config.toml
d_mlp = 768
norm = "layernorm"
norm_eps = 1e-05
positions = "rope"
attn_scale = 0.125
tie_embeddings = false
init_std_qkv = 0.0344
decay_fraction = 0.605
train_tokens = 591100000
dataset = "wikipedia_en"
Each number is 200 + 30 x the weight over the matrix's rms, rounded and kept within 0 to 999. Layers, rows and columns count from 0.

# layer 11 attention key, 192x192, rms 0.0617, rows 141-191, columns 48-95
143,212,213,179,178,174,154,192,200,190,180,181,181,254,215,188,187,232,204,188,199,251,177,214,172,157,204,174,130,121,216,236,172,162,247,228,226,263,235,213,233,213,172,152,177,181,240,173
206,208,194,236,228,198,187,190,188,144,208,208,251,236,215,217,169,221,198,184,253,171,233,141,231,224,188,227,239,211,234,205,199,220,207,157,198,218,182,238,198,143,206,196,224,239,213,176
156,145,260,242,234,245,191,192,256,190,203,201,217,174,186,188,175,227,215,183,237,192,230,201,185,139,198,135,189,192,237,203,199,183,161,249,223,195,168,225,228,163,168,242,169,188,183,217
242,203,221,193,178,213,268,172,194,240,192,207,243,119,239,204,236,186,234,251,176,189,213,172,216,206,251,178,268,246,206,182,189,210,244,166,90,151,174,210,190,209,175,247,181,206,205,225
214,248,181,169,167,185,215,243,196,202,230,188,240,202,205,212,175,190,225,171,213,163,251,171,184,188,199,243,230,212,256,211,184,219,238,139,207,237,183,234,198,185,239,194,223,220,181,183
229,120,139,164,190,181,187,249,140,198,181,228,205,87,265,194,245,192,153,213,176,112,213,184,244,256,226,283,226,295,197,189,208,188,179,128,144,165,130,177,290,177,240,189,159,170,178,173
217,232,188,191,219,216,248,194,177,194,218,160,252,220,183,212,193,200,209,193,233,192,210,212,210,200,209,244,181,187,172,189,202,222,225,183,214,180,193,199,126,168,215,203,217,242,165,200
229,185,188,239,173,161,149,230,177,216,245,183,163,201,178,222,232,222,189,197,174,182,156,260,195,233,204,178,190,196,244,214,153,170,226,199,208,240,243,198,251,179,196,119,177,117,193,169
216,186,203,214,183,192,170,196,166,189,170,201,155,182,193,206,164,204,221,166,124,220,155,216,150,205,132,208,188,187,173,223,201,198,202,238,186,175,196,155,231,234,215,226,246,169,226,180
197,181,226,202,179,250,129,242,187,177,274,215,208,154,202,223,258,208,195,156,183,195,199,215,184,254,238,185,238,205,202,186,171,214,202,190,194,133,210,224,189,227,211,163,203,165,210,217
187,219,233,158,182,168,189,247,189,135,170,201,180,212,195,233,208,158,179,128,177,173,218,209,183,175,195,259,254,213,181,162,156,242,234,200,198,190,190,218,203,234,191,204,217,200,236,228
200,187,215,215,192,235,202,181,182,184,188,164,207,185,199,192,184,250,215,173,178,264,204,179,195,227,184,170,180,196,256,187,249,156,266,164,168,239,176,191,268,228,170,200,201,228,277,214
192,195,225,249,181,235,182,219,137,168,95,191,147,203,190,230,195,171,174,166,230,164,152,164,210,211,248,216,261,217,214,156,166,178,189,280,241,225,169,215,226,188,211,229,224,188,200,157
189,191,184,206,188,174,239,202,217,224,169,198,167,199,242,198,196,183,240,211,177,252,206,226,241,126,161,216,238,182,222,207,207,155,192,211,232,189,267,231,182,217,220,178,221,150,221,193
208,226,236,197,194,237,180,202,220,219,254,167,201,172,202,227,234,257,170,198,204,210,194,163,177,171,216,262,257,205,140,243,245,199,160,233,228,171,199,234,171,173,174,210,176,276,173,213
186,162,153,235,243,165,220,195,239,206,227,177,189,233,192,215,213,232,196,240,218,257,119,219,204,193,227,236,215,152,170,185,121,207,179,201,206,227,222,211,229,240,217,201,209,167,180,237
157,172,181,194,171,230,210,160,219,133,218,192,165,181,197,202,125,194,183,199,195,221,144,248,248,176,181,212,171,177,189,204,224,193,132,169,222,227,216,232,172,267,243,169,210,180,218,194
191,173,195,192,172,189,222,187,197,208,180,227,218,143,198,183,198,192,195,186,229,201,177,251,163,253,154,158,184,249,162,205,213,236,202,194,216,194,198,199,204,192,178,202,160,208,245,177
201,157,174,149,218,176,210,209,184,204,256,201,280,216,234,184,231,208,189,213,210,185,172,231,224,167,204,237,231,250,233,192,210,200,201,203,190,198,173,176,212,169,131,207,215,187,197,191
227,133,200,190,202,223,192,167,206,184,205,201,202,285,196,172,199,230,148,199,157,187,222,188,232,141,178,194,171,155,183,245,222,255,218,178,231,154,210,196,174,206,251,229,210,211,112,235
210,160,129,190,198,205,222,210,219,158,222,198,174,231,201,186,165,254,111,191,188,194,195,131,188,238,178,190,171,210,166,197,204,196,183,226,198,236,247,172,204,245,222,194,152,171,286,184
196,178,151,183,227,134,229,208,208,235,231,241,220,246,106,214,161,216,185,170,213,224,181,177,217,176,201,194,173,179,187,291,215,216,243,188,165,242,193,169,194,174,250,239,225,197,207,226
161,195,284,214,226,180,228,226,156,163,234,253,193,208,254,196,182,200,203,216,268,242,230,199,174,183,204,186,228,231,155,202,232,238,150,158,198,184,176,204,207,233,219,264,145,201,205,182
230,246,212,206,218,160,207,143,267,217,230,215,191,185,202,222,225,201,179,179,154,202,240,196,184,208,224,203,219,198,234,256,209,187,213,194,191,204,223,283,181,214,191,237,217,187,180,229
244,151,252,175,187,193,200,222,189,189,155,269,178,202,274,216,146,213,176,181,213,179,174,220,199,178,222,208,227,251,251,189,222,208,224,202,209,212,122,201,226,229,239,228,204,199,214,238
214,231,250,233,195,161,202,173,202,260,193,170,137,178,157,226,185,244,205,162,140,224,202,224,172,183,152,199,164,225,199,250,183,237,222,209,163,206,228,205,233,244,235,223,269,158,223,184
201,182,198,169,184,233,199,139,196,205,203,219,165,211,220,208,232,214,172,198,227,218,180,180,202,194,161,196,181,194,151,202,192,201,181,210,143,217,189,158,154,208,167,192,163,179,176,205
201,220,215,164,179,150,249,232,231,235,272,209,160,184,203,213,170,184,233,202,207,280,195,158,221,191,200,194,230,146,198,193,191,197,188,254,158,186,211,166,210,220,169,232,191,198,217,247
204,236,209,210,191,131,270,249,243,233,210,175,273,162,154,167,170,234,171,193,199,162,188,186,144,256,217,206,182,207,192,207,173,213,165,226,155,235,205,212,237,228,242,167,210,207,207,171
233,210,180,206,143,205,182,201,163,136,157,168,219,196,171,195,223,165,206,235,240,145,190,237,171,226,220,218,173,202,273,218,197,196,205,197,243,220,177,186,159,197,232,145,210,211,221,223
201,110,171,171,223,172,230,212,191,184,203,194,191,241,242,171,171,216,163,207,220,240,201,172,160,216,259,217,202,178,160,195,181,227,155,189,220,211,193,159,178,190,184,171,122,154,242,217
182,184,195,225,234,252,245,231,215,197,221,161,155,146,174,182,212,159,252,202,238,183,250,211,209,262,184,199,204,210,168,198,158,180,203,171,210,185,171,182,180,173,207,231,162,195,228,198
142,234,170,150,256,175,211,221,202,246,209,177,226,198,279,173,206,195,212,199,266,187,189,172,248,208,164,179,236,168,237,193,193,189,220,176,273,222,182,186,182,198,210,218,264,216,241,194
189,255,218,188,206,194,169,153,121,229,197,227,187,219,227,179,175,203,183,150,297,221,173,241,215,180,164,268,194,243,141,251,176,219,101,229,184,211,208,192,226,206,187,189,157,180,188,215
200,190,245,182,230,160,118,188,183,175,161,194,174,182,204,230,255,143,163,168,170,198,216,227,200,183,209,232,202,207,207,182,202,142,115,232,173,181,234,228,214,177,194,227,193,170,201,173
217,180,224,237,189,202,179,235,219,237,225,219,168,134,216,168,210,254,157,208,150,220,201,237,168,239,209,181,155,219,161,242,188,184,186,208,157,197,151,165,205,221,161,205,216,179,211,232
233,154,184,195,169,186,206,208,172,157,189,189,202,232,182,181,219,224,194,165,172,219,241,239,137,262,201,202,211,212,227,189,232,215,184,218,153,200,230,176,239,182,262,281,249,207,212,220
165,179,223,221,219,211,186,161,224,258,189,247,174,193,256,155,227,170,217,236,199,215,209,244,199,245,236,225,207,233,168,234,120,224,174,175,149,138,182,152,196,189,169,216,215,183,300,204
235,199,211,279,230,185,163,206,188,229,145,216,178,232,171,202,225,208,188,198,179,166,148,210,230,223,191,200,180,174,177,182,182,142,199,178,184,183,233,239,189,198,219,194,201,203,161,226
188,244,218,226,227,191,211,175,149,200,200,234,181,207,209,239,216,122,200,136,224,202,240,227,205,189,220,186,183,163,211,176,249,165,93,183,209,196,242,155,207,178,152,208,186,191,184,194
202,149,176,202,218,167,190,171,204,179,193,214,176,192,180,174,224,231,208,173,232,186,222,149,164,184,196,198,198,216,241,261,200,231,184,234,183,188,235,208,194,194,188,165,224,148,215,168
208,163,164,204,196,208,211,193,131,175,176,192,235,178,230,177,192,194,165,142,237,207,187,219,206,159,240,166,251,269,223,254,202,200,195,190,217,183,177,249,208,189,233,176,265,175,201,163
199,186,176,196,209,190,249,180,209,220,203,168,203,138,224,190,187,177,211,197,151,191,193,214,195,213,197,184,158,162,244,221,211,226,178,214,241,177,153,183,189,229,215,198,195,171,241,141
165,212,213,176,113,205,170,217,185,180,181,180,179,201,210,186,189,193,163,188,152,225,139,191,178,206,158,228,213,241,251,200,213,202,206,186,171,193,165,176,215,202,234,230,206,214,190,214
191,188,231,207,249,167,206,197,197,238,221,210,244,212,243,161,161,209,208,229,214,182,181,181,174,208,198,221,204,188,200,180,167,194,188,203,226,211,207,220,192,155,210,177,252,181,175,215
229,183,151,242,179,209,155,223,180,169,222,209,195,223,189,228,172,226,195,192,152,196,196,181,167,197,203,210,218,257,158,187,219,219,174,219,203,193,132,182,232,183,142,236,149,146,201,240
227,165,238,212,202,159,155,179,249,138,162,184,183,133,227,258,194,245,259,185,165,194,187,219,212,234,219,173,184,190,226,191,275,225,230,191,206,186,188,190,225,152,240,236,175,193,207,224
227,205,204,198,220,194,231,203,241,201,215,197,208,187,197,199,248,255,196,207,144,234,190,191,226,172,130,136,225,151,173,187,171,112,195,192,237,242,221,195,194,248,212,192,288,186,166,185
204,186,211,185,187,230,219,222,181,176,228,205,221,192,188,163,176,210,215,204,171,240,255,235,195,254,226,232,166,154,207,170,254,213,141,171,220,213,164,180,241,197,230,192,203,202,247,196
167,186,267,235,223,184,180,201,253,177,135,209,126,217,212,201,203,195,183,159,139,212,233,242,225,169,206,243,214,210,182,235,206,155,173,216,252,240,269,172,241,210,174,234,130,182,197,220
200,184,215,164,181,232,162,178,180,186,148,197,101,141,255,232,223,252,210,228,134,174,159,234,170,179,210,176,203,199,237,180,215,176,197,186,172,197,164,204,288,191,177,207,181,191,258,207
# layer 11 attention query, 192x192, rms 0.0587, rows 142-191, columns 48-95
191,194,175,171,183,161,191,142,166,212,203,198,186,284,254,209,208,150,207,139,203,172,188,252,182,145,217,284,183,225,198,203,243,246,160,159,167,178,205,218,213,247,206,176,177,153,208,183
181,270,180,162,190,191,196,161,198,233,232,221,181,235,236,213,165,188,240,205,203,224,183,172,212,162,205,228,210,220,157,168,187,170,187,183,210,217,258,189,173,186,150,211,175,195,173,182
194,185,198,191,198,230,199,275,238,226,209,212,165,108,153,218,151,179,189,242,247,195,231,210,238,223,194,152,193,263,217,192,170,172,231,296,303,213,171,197,203,173,189,185,266,156,193,245
151,173,181,248,201,166,194,170,210,190,205,197,236,213,203,161,209,196,159,183,293,197,240,207,234,145,197,218,166,155,244,189,216,190,238,227,226,145,213,229,201,217,200,151,210,201,205,240
227,213,203,185,165,182,149,202,175,176,195,160,206,230,159,180,258,233,178,180,206,199,202,222,215,229,194,232,192,226,221,224,234,213,236,183,185,193,234,204,216,212,196,184,152,198,201,203
159,189,147,190,201,136,185,178,191,176,183,214,191,201,185,193,178,200,195,178,169,152,202,222,262,212,237,317,182,261,202,203,232,242,171,113,158,226,185,180,224,188,219,190,242,153,213,163
155,181,238,242,255,190,191,172,219,149,218,153,211,219,180,209,248,168,175,220,153,206,211,231,177,214,239,150,161,177,217,237,215,253,197,248,262,175,234,214,218,216,197,217,223,182,223,183
265,190,200,179,251,224,247,222,150,219,161,233,240,210,198,192,197,215,203,175,149,146,205,179,239,221,193,176,236,200,166,187,207,213,216,178,170,158,151,172,224,175,261,207,192,195,175,168
187,225,167,247,174,187,170,188,192,193,183,216,201,252,200,202,259,191,219,172,177,154,233,183,221,185,216,177,193,154,208,168,238,190,243,185,150,187,197,177,188,189,212,208,203,201,169,227
182,215,198,223,194,184,193,194,191,188,156,214,198,208,191,195,154,210,193,131,264,197,185,173,226,133,231,197,163,233,151,204,142,174,152,158,195,112,184,291,253,205,224,176,211,176,284,214
229,164,200,170,191,197,188,206,185,210,184,212,151,200,137,239,210,205,172,229,263,229,164,209,216,213,140,170,155,228,201,199,153,181,262,239,195,218,182,195,203,179,245,213,168,172,238,227
153,226,216,246,160,205,214,177,107,148,112,217,212,257,196,269,169,233,247,194,211,222,230,165,202,184,228,205,220,202,209,197,183,195,212,203,230,169,222,196,258,214,151,166,178,211,209,194
193,267,181,193,229,212,224,214,209,217,207,242,185,197,255,207,189,170,175,234,163,208,178,170,208,192,167,180,304,161,163,169,134,157,177,225,218,142,234,137,173,223,252,184,253,179,262,203
193,186,233,164,203,207,165,198,189,221,223,253,153,208,191,255,165,255,239,198,193,185,195,190,182,218,164,189,167,248,193,223,241,177,140,208,262,239,226,257,213,213,174,222,210,235,173,222
257,193,183,215,251,174,230,214,229,215,190,185,166,244,125,249,183,233,187,291,157,201,136,226,193,242,235,206,217,219,161,181,216,200,184,173,200,155,193,176,207,186,193,192,233,194,150,165
172,196,216,198,251,179,226,237,225,171,244,214,196,184,183,208,195,173,195,154,239,197,169,180,174,200,226,203,246,172,189,186,167,185,193,212,170,233,200,195,215,231,212,167,231,162,205,185
162,222,183,214,167,181,239,208,217,188,230,194,205,236,222,212,226,195,196,178,216,227,234,227,250,242,174,162,201,217,183,191,229,210,139,150,187,244,190,205,187,199,183,201,216,169,166,198
161,169,220,197,192,223,229,154,221,198,171,175,238,199,193,250,221,193,225,251,229,135,211,229,182,209,206,222,234,202,149,202,185,193,174,236,192,185,214,207,186,152,132,220,203,162,246,138
234,226,235,242,169,188,202,165,247,233,237,214,207,195,209,149,146,277,196,178,212,207,217,155,213,190,203,227,188,175,171,219,203,251,217,150,189,214,235,288,155,195,232,269,180,197,158,206
174,172,215,191,250,184,227,209,236,147,195,199,276,218,186,138,209,209,159,198,173,192,215,163,175,174,201,188,148,235,203,211,222,234,152,187,98,173,231,202,220,182,195,202,198,217,202,252
191,211,222,201,174,159,212,213,275,237,207,234,223,197,209,237,184,207,155,157,205,232,191,223,184,200,190,246,169,163,213,252,198,218,151,240,157,201,200,229,162,199,210,219,186,163,217,188
162,151,216,180,177,162,230,215,207,216,195,214,246,206,198,199,173,184,148,173,238,235,165,184,179,177,169,185,226,225,217,208,173,260,184,173,230,215,171,196,168,244,175,230,277,222,199,161
203,214,181,236,178,193,180,172,275,241,263,215,214,198,132,215,170,231,228,215,186,216,201,205,217,209,201,170,248,186,248,214,206,192,161,192,206,198,203,230,188,191,145,199,258,191,88,194
200,178,208,197,213,177,221,170,176,186,128,187,231,230,287,186,139,181,250,188,149,200,189,184,261,164,192,172,175,243,155,239,215,196,216,199,236,222,139,184,186,216,150,183,207,217,218,199
261,223,198,234,244,195,209,219,164,187,193,180,238,188,193,169,249,246,202,203,210,216,187,252,177,201,199,92,182,201,242,250,231,180,165,165,191,194,196,247,222,245,292,235,248,197,180,122
215,151,204,155,160,182,211,196,232,208,199,162,180,202,187,205,241,234,190,208,215,175,203,186,217,199,200,196,223,216,148,199,252,242,197,167,155,166,159,185,198,234,255,225,133,189,209,182
225,189,204,151,228,186,208,229,174,272,255,220,186,168,209,219,224,198,221,225,212,159,169,234,161,256,207,183,226,222,188,222,209,215,193,222,162,193,131,216,233,194,190,264,211,219,176,141
167,182,235,257,285,211,242,249,219,181,162,175,260,147,160,173,217,216,203,160,181,170,210,264,170,251,218,169,240,236,215,213,192,233,140,199,219,193,158,168,179,223,209,181,226,238,251,209
174,202,192,222,131,185,222,170,162,223,187,130,243,179,152,188,182,165,143,153,157,220,109,212,205,177,216,227,160,172,264,198,222,168,215,253,235,190,248,237,231,196,220,138,179,228,243,199
149,163,203,244,205,167,210,172,202,202,245,143,190,250,212,144,232,230,208,211,236,225,205,191,208,200,192,199,266,240,163,170,205,197,194,243,156,141,227,163,186,243,180,203,218,180,255,238
178,183,229,193,193,231,233,265,196,255,282,187,207,172,195,200,192,173,213,172,161,276,213,206,196,269,203,202,228,179,261,128,201,196,193,213,181,191,180,214,163,184,223,215,160,189,191,209
144,233,195,157,265,205,245,198,187,213,203,199,242,183,194,237,185,216,237,141,194,201,187,153,187,204,229,205,252,179,226,183,183,170,230,241,217,215,215,187,180,161,220,217,225,211,211,221
204,204,152,149,208,239,132,164,170,182,163,238,207,213,165,206,223,178,205,155,196,202,149,266,215,155,166,208,203,176,147,166,192,279,188,200,231,157,213,125,212,249,227,205,162,198,248,213
189,197,209,161,222,198,166,189,187,171,154,189,156,176,200,226,269,191,139,183,144,194,186,264,169,200,213,213,221,201,183,203,178,184,164,210,245,193,261,162,132,241,263,245,240,194,220,154
220,225,199,263,216,234,221,176,244,179,230,259,196,206,179,225,170,201,175,169,153,177,248,245,213,158,192,179,142,238,214,157,275,238,197,213,167,180,173,185,210,215,209,189,205,191,267,221
263,173,227,209,187,188,190,188,200,171,169,197,192,232,163,240,191,248,257,231,196,225,192,232,205,186,219,178,197,201,207,202,148,249,177,224,170,233,242,211,228,214,253,195,224,250,229,198
187,160,211,220,178,221,223,241,186,184,227,259,175,243,237,161,177,173,214,176,193,245,197,179,201,231,261,210,278,217,164,194,187,208,181,176,213,172,168,169,241,177,229,239,207,196,179,146
172,245,188,176,192,188,206,178,224,161,207,146,195,254,177,153,204,229,265,255,117,236,204,241,205,183,151,234,223,181,248,159,212,237,150,230,225,285,220,160,195,213,189,196,207,216,207,237
172,234,178,195,135,154,208,169,205,205,233,261,127,217,221,214,214,127,193,178,226,198,188,285,192,184,220,219,152,131,163,184,196,174,179,197,261,162,254,147,253,226,179,188,183,191,188,178
163,152,165,203,259,211,239,202,172,170,169,264,236,196,116,164,228,160,245,178,260,199,218,199,207,155,246,205,171,188,206,230,199,206,155,243,205,175,201,216,147,233,203,184,237,213,222,199
248,241,209,260,160,213,178,158,207,174,146,196,256,234,164,247,280,233,163,174,225,207,217,180,241,142,230,219,238,222,188,178,190,199,189,164,251,179,209,248,188,209,173,197,167,156,256,192
186,228,250,212,222,225,241,196,192,142,190,188,272,206,232,202,222,203,201,178,105,194,189,160,180,232,207,200,217,215,206,194,223,213,200,245,132,166,176,149,156,204,186,212,189,193,150,221
185,169,211,133,199,270,178,248,189,197,166,162,163,197,180,210,154,207,198,225,165,139,228,216,202,188,235,145,224,187,252,236,211,199,187,223,195,235,166,212,229,156,214,199,215,218,197,206
240,209,223,167,223,200,204,244,230,207,206,188,229,167,198,179,226,195,199,206,155,169,205,162,183,188,239,216,199,181,201,227,195,217,246,203,179,159,211,196,208,216,175,190,254,205,124,188
223,179,165,208,195,189,173,190,185,202,206,216,154,168,146,245,220,201,183,137,200,170,205,140,173,194,158,223,279,272,184,200,227,216,156,214,184,153,214,188,193,163,206,161,190,188,185,178
230,157,177,195,188,168,180,158,215,181,223,214,155,149,167,228,126,170,194,222,171,198,136,182,178,208,187,194,193,209,231,244,264,194,158,164,217,187,251,196,236,190,169,274,173,159,265,239
207,202,190,208,203,138,208,271,191,187,224,221,195,185,180,212,262,246,223,230,184,187,177,160,212,209,201,208,183,180,143,171,132,123,182,230,128,189,227,243,213,146,207,262,218,187,164,200
221,169,196,188,205,211,207,192,206,233,220,198,162,185,186,189,220,192,190,213,204,221,259,238,247,165,204,205,170,190,183,156,210,181,207,244,176,152,228,189,241,222,193,201,230,190,294,182
190,210,187,172,292,201,161,149,214,196,197,231,175,257,249,195,200,191,247,207,162,270,251,228,155,211,209,232,221,197,169,202,123,132,185,158,232,216,235,222,229,236,191,215,257,223,212,223
108,200,210,152,235,228,166,114,203,232,150,187,172,183,213,168,135,208,210,200,195,229,204,239,175,160,210,143,184,211,222,196,245,197,231,206,241,174,201,263,223,180,221,190,241,228,208,233
# layer 11 attention value, 192x192, rms 0.0708, rows 128-149, columns 48-95
180,149,201,180,238,205,197,197,209,233,226,211,190,240,120,190,233,200,217,182,205,217,200,223,188,243,212,199,239,241,204,206,191,270,206,190,199,163,188,258,172,227,192,187,201,248,157,180
133,200,213,211,174,213,171,229,227,186,195,228,218,182,194,202,232,155,213,187,183,242,173,208,200,196,234,209,216,186,188,222,240,292,196,151,162,240,222,219,162,190,200,184,190,234,193,131
237,204,216,208,178,207,171,193,188,189,207,218,239,171,196,231,181,208,182,186,194,149,193,172,191,205,206,181,160,196,175,236,174,246,198,173,181,166,205,182,197,176,244,178,193,216,252,237
242,210,191,227,178,194,201,199,181,206,215,180,218,171,176,245,227,206,202,232,197,224,194,205,210,202,203,198,228,200,217,209,156,222,214,211,216,216,164,192,203,207,214,187,184,217,243,215
183,203,225,195,246,204,206,154,190,207,191,187,247,176,192,215,175,182,222,222,178,206,136,192,205,223,261,195,166,237,200,206,221,242,247,210,200,202,185,203,238,175,250,191,207,136,231,217
183,190,240,202,179,204,184,226,190,256,217,159,237,242,248,149,191,206,120,209,232,194,159,212,192,233,229,185,184,199,229,185,206,177,245,190,225,201,194,166,151,224,234,217,172,231,155,211
224,197,196,190,226,200,221,209,180,224,200,190,163,131,226,193,171,182,177,203,166,191,241,196,227,183,192,184,162,246,185,190,208,194,234,225,198,234,193,235,163,200,184,228,185,210,229,186
197,182,190,225,237,218,228,203,205,164,184,212,137,184,148,222,233,207,172,196,202,160,226,182,203,204,197,202,221,207,199,220,218,142,168,218,175,193,219,213,213,199,207,165,211,207,229,142
150,226,209,224,245,182,224,187,179,198,209,169,222,259,190,243,162,214,241,190,146,220,168,190,176,230,196,208,196,220,220,157,194,191,182,228,220,166,204,250,253,213,135,184,220,213,228,224
136,216,248,187,233,197,185,188,205,198,214,190,204,208,199,181,241,198,194,204,215,196,183,221,213,228,208,201,152,199,233,202,217,204,188,247,206,256,227,177,224,192,193,181,165,215,204,176
207,199,189,217,182,221,248,144,191,183,169,214,176,149,159,255,153,200,164,245,214,229,219,170,195,199,176,203,233,208,217,208,220,188,229,203,207,188,176,219,179,164,184,206,185,231,217,245
176,217,198,202,196,191,226,230,209,203,211,184,236,164,259,174,196,193,191,180,209,205,211,210,202,162,222,210,246,134,269,239,221,220,213,174,163,199,182,220,231,195,208,218,272,194,210,190
201,222,214,201,215,225,188,226,164,211,249,189,219,206,217,200,229,200,260,188,170,219,240,224,187,240,202,200,228,191,188,211,187,202,212,156,202,174,173,154,164,190,215,186,226,182,184,280
160,235,217,179,200,240,218,217,211,145,192,200,196,227,229,157,193,216,199,196,249,204,200,152,209,197,214,212,213,186,203,224,213,177,223,219,179,133,217,235,211,247,172,205,169,191,153,225
201,221,201,182,180,197,225,165,194,177,163,165,184,124,213,177,177,161,222,225,171,197,175,185,171,222,173,210,218,233,201,152,147,192,208,217,170,241,212,183,160,213,192,223,228,192,213,241
207,184,227,252,208,172,217,215,165,200,218,158,208,217,194,248,194,204,221,194,143,193,228,192,220,217,212,199,213,198,151,180,175,198,203,150,239,171,211,177,198,214,215,227,211,224,256,210
169,199,220,227,226,184,226,149,234,225,170,158,177,198,211,162,183,222,158,249,172,200,200,247,177,196,218,237,189,209,199,190,167,155,170,215,157,190,223,181,192,190,230,212,208,158,207,237
183,228,203,203,204,197,202,202,170,151,178,191,287,238,215,163,245,178,207,199,211,205,191,165,191,173,212,194,202,225,207,161,208,188,151,212,223,144,197,181,168,180,166,192,200,214,166,209
174,278,230,176,221,216,181,177,215,186,166,179,181,252,156,174,184,243,264,191,143,241,188,221,217,237,258,198,239,188,204,220,232,197,211,228,170,210,221,177,160,191,228,223,238,229,251,187
175,208,216,208,191,189,205,182,158,227,198,188,269,190,237,233,233,193,202,140,225,179,218,173,177,255,243,211,195,179,172,220,212,188,199,224,236,213,187,201,196,186,183,192,179,179,190,220
159,181,179,201,189,222,219,194,160,139,234,235,187,173,200,183,195,215,212,187,163,192,229,209,210,231,190,205,189,181,194,211,229,171,139,260,165,252,201,143,160,209,189,208,191,161,200,227
170,231,182,240,186,209,204,222,187,229,168,219,222,197,203,189,181,142,182,223,189,161,234,182,191,152,240,202,226,193,197,195,210,203,168,217,246,208,175,254,238,137,191,188,230,257,193,181
# layer 11 attention output (transposed), 192x192, rms 0.0739, rows 128-149, columns 48-95
235,189,211,242,193,242,162,182,160,180,157,216,196,220,191,164,226,214,198,212,208,193,135,279,178,179,174,257,183,209,173,146,212,179,229,280,140,249,180,196,209,174,247,168,161,163,203,168
215,188,216,132,188,219,251,167,181,222,178,164,193,215,194,189,128,229,228,240,220,156,198,220,201,190,194,195,193,207,219,213,201,201,241,208,171,191,184,228,219,207,184,223,178,224,188,215
198,247,216,160,170,230,200,231,254,196,183,168,196,184,193,192,214,181,188,178,225,216,235,214,167,180,180,138,192,223,218,250,239,193,205,173,247,206,180,233,200,209,207,227,223,212,200,229
205,188,235,191,247,113,266,170,192,198,212,226,165,187,213,170,209,175,203,217,230,227,189,179,168,206,218,169,215,179,186,262,206,205,207,201,175,195,194,215,168,171,226,214,204,194,187,230
212,209,204,166,225,173,179,180,179,185,232,175,173,171,200,190,187,170,231,154,202,145,204,167,154,218,188,161,194,214,249,219,185,223,185,174,198,255,190,209,205,210,175,230,172,225,172,193
172,198,200,158,189,253,193,205,201,230,201,242,155,220,199,236,212,211,238,178,271,211,162,231,165,204,159,123,208,247,228,210,182,158,198,220,200,199,219,210,165,162,186,221,196,176,214,165
183,170,176,202,206,174,213,199,255,277,223,224,140,194,201,210,210,185,220,200,241,182,193,187,147,199,195,177,210,165,186,204,189,172,213,153,164,166,192,174,214,175,224,194,172,215,177,184
228,229,244,246,191,214,194,147,217,216,250,213,206,222,218,192,192,173,147,200,245,218,220,221,208,187,170,252,203,147,215,160,186,210,246,221,234,166,205,186,194,203,183,228,179,147,211,168
164,161,235,167,178,175,220,161,246,198,246,189,192,230,228,201,220,181,183,182,181,186,206,207,182,204,204,260,265,233,185,232,139,215,208,220,229,215,213,171,140,182,220,210,208,229,224,210
209,208,188,196,204,262,201,233,208,228,206,173,194,172,212,189,188,211,217,228,187,234,229,210,197,184,202,110,261,216,219,203,172,192,196,242,237,166,166,169,161,187,196,175,215,185,208,172
158,205,185,241,264,118,236,231,224,215,214,203,225,238,230,241,248,207,199,193,175,213,189,166,192,205,219,261,198,212,179,215,195,217,208,190,187,168,185,209,258,165,234,189,242,209,182,182
190,189,174,216,184,118,238,186,135,216,187,195,208,196,193,198,214,192,235,198,225,273,166,229,217,239,197,249,158,218,231,224,176,169,266,172,186,218,259,189,151,254,218,217,198,218,197,235
222,150,200,206,231,165,199,193,229,203,149,195,228,196,204,183,198,200,201,243,231,208,181,204,212,164,160,249,207,194,201,236,205,191,204,183,193,148,220,189,169,246,218,168,254,251,182,177
178,181,244,251,207,181,211,180,239,238,188,219,200,237,146,170,268,216,187,201,229,217,205,225,226,208,198,135,168,205,193,195,206,255,231,149,201,208,163,192,193,162,210,122,226,224,207,242
178,206,181,220,186,195,168,176,177,250,214,199,198,220,210,217,208,224,213,159,174,163,220,147,164,160,189,227,201,198,199,206,241,191,195,196,196,214,179,233,233,183,163,171,184,173,182,196
210,228,231,149,183,156,211,154,193,231,203,215,206,181,226,197,220,172,192,200,237,222,177,179,183,177,166,240,221,186,212,224,184,156,193,221,200,223,211,249,175,204,179,197,196,190,240,227
205,231,212,176,169,178,208,211,175,176,210,192,193,214,165,224,181,180,203,136,211,211,157,170,230,237,193,276,235,179,241,232,188,200,222,223,213,233,202,243,221,187,172,177,167,189,194,222
185,198,204,127,193,170,182,220,224,179,177,162,188,161,179,181,183,226,228,160,199,223,178,215,197,177,207,191,197,233,237,232,213,226,179,218,170,217,188,231,222,200,231,246,255,212,191,154
139,180,219,217,123,260,174,190,272,178,230,147,242,229,207,131,248,159,220,199,253,169,161,211,195,207,168,209,192,197,201,181,219,201,195,176,214,187,185,194,139,188,188,149,127,235,187,211
197,216,231,219,183,213,178,231,220,186,168,244,190,218,219,205,203,187,202,223,171,180,192,214,193,184,197,193,178,152,190,170,206,194,229,211,161,207,228,193,175,189,199,239,214,211,196,221
229,190,235,193,186,223,125,248,239,223,219,212,151,193,182,217,181,195,211,252,161,248,185,191,188,156,186,177,178,202,223,202,224,206,176,186,244,214,197,177,172,218,231,165,225,186,174,217
210,200,205,200,238,169,207,237,190,203,219,181,258,160,190,200,205,189,183,160,189,180,191,261,186,139,212,138,199,183,293,217,247,269,187,189,192,185,189,210,221,180,251,231,173,251,151,189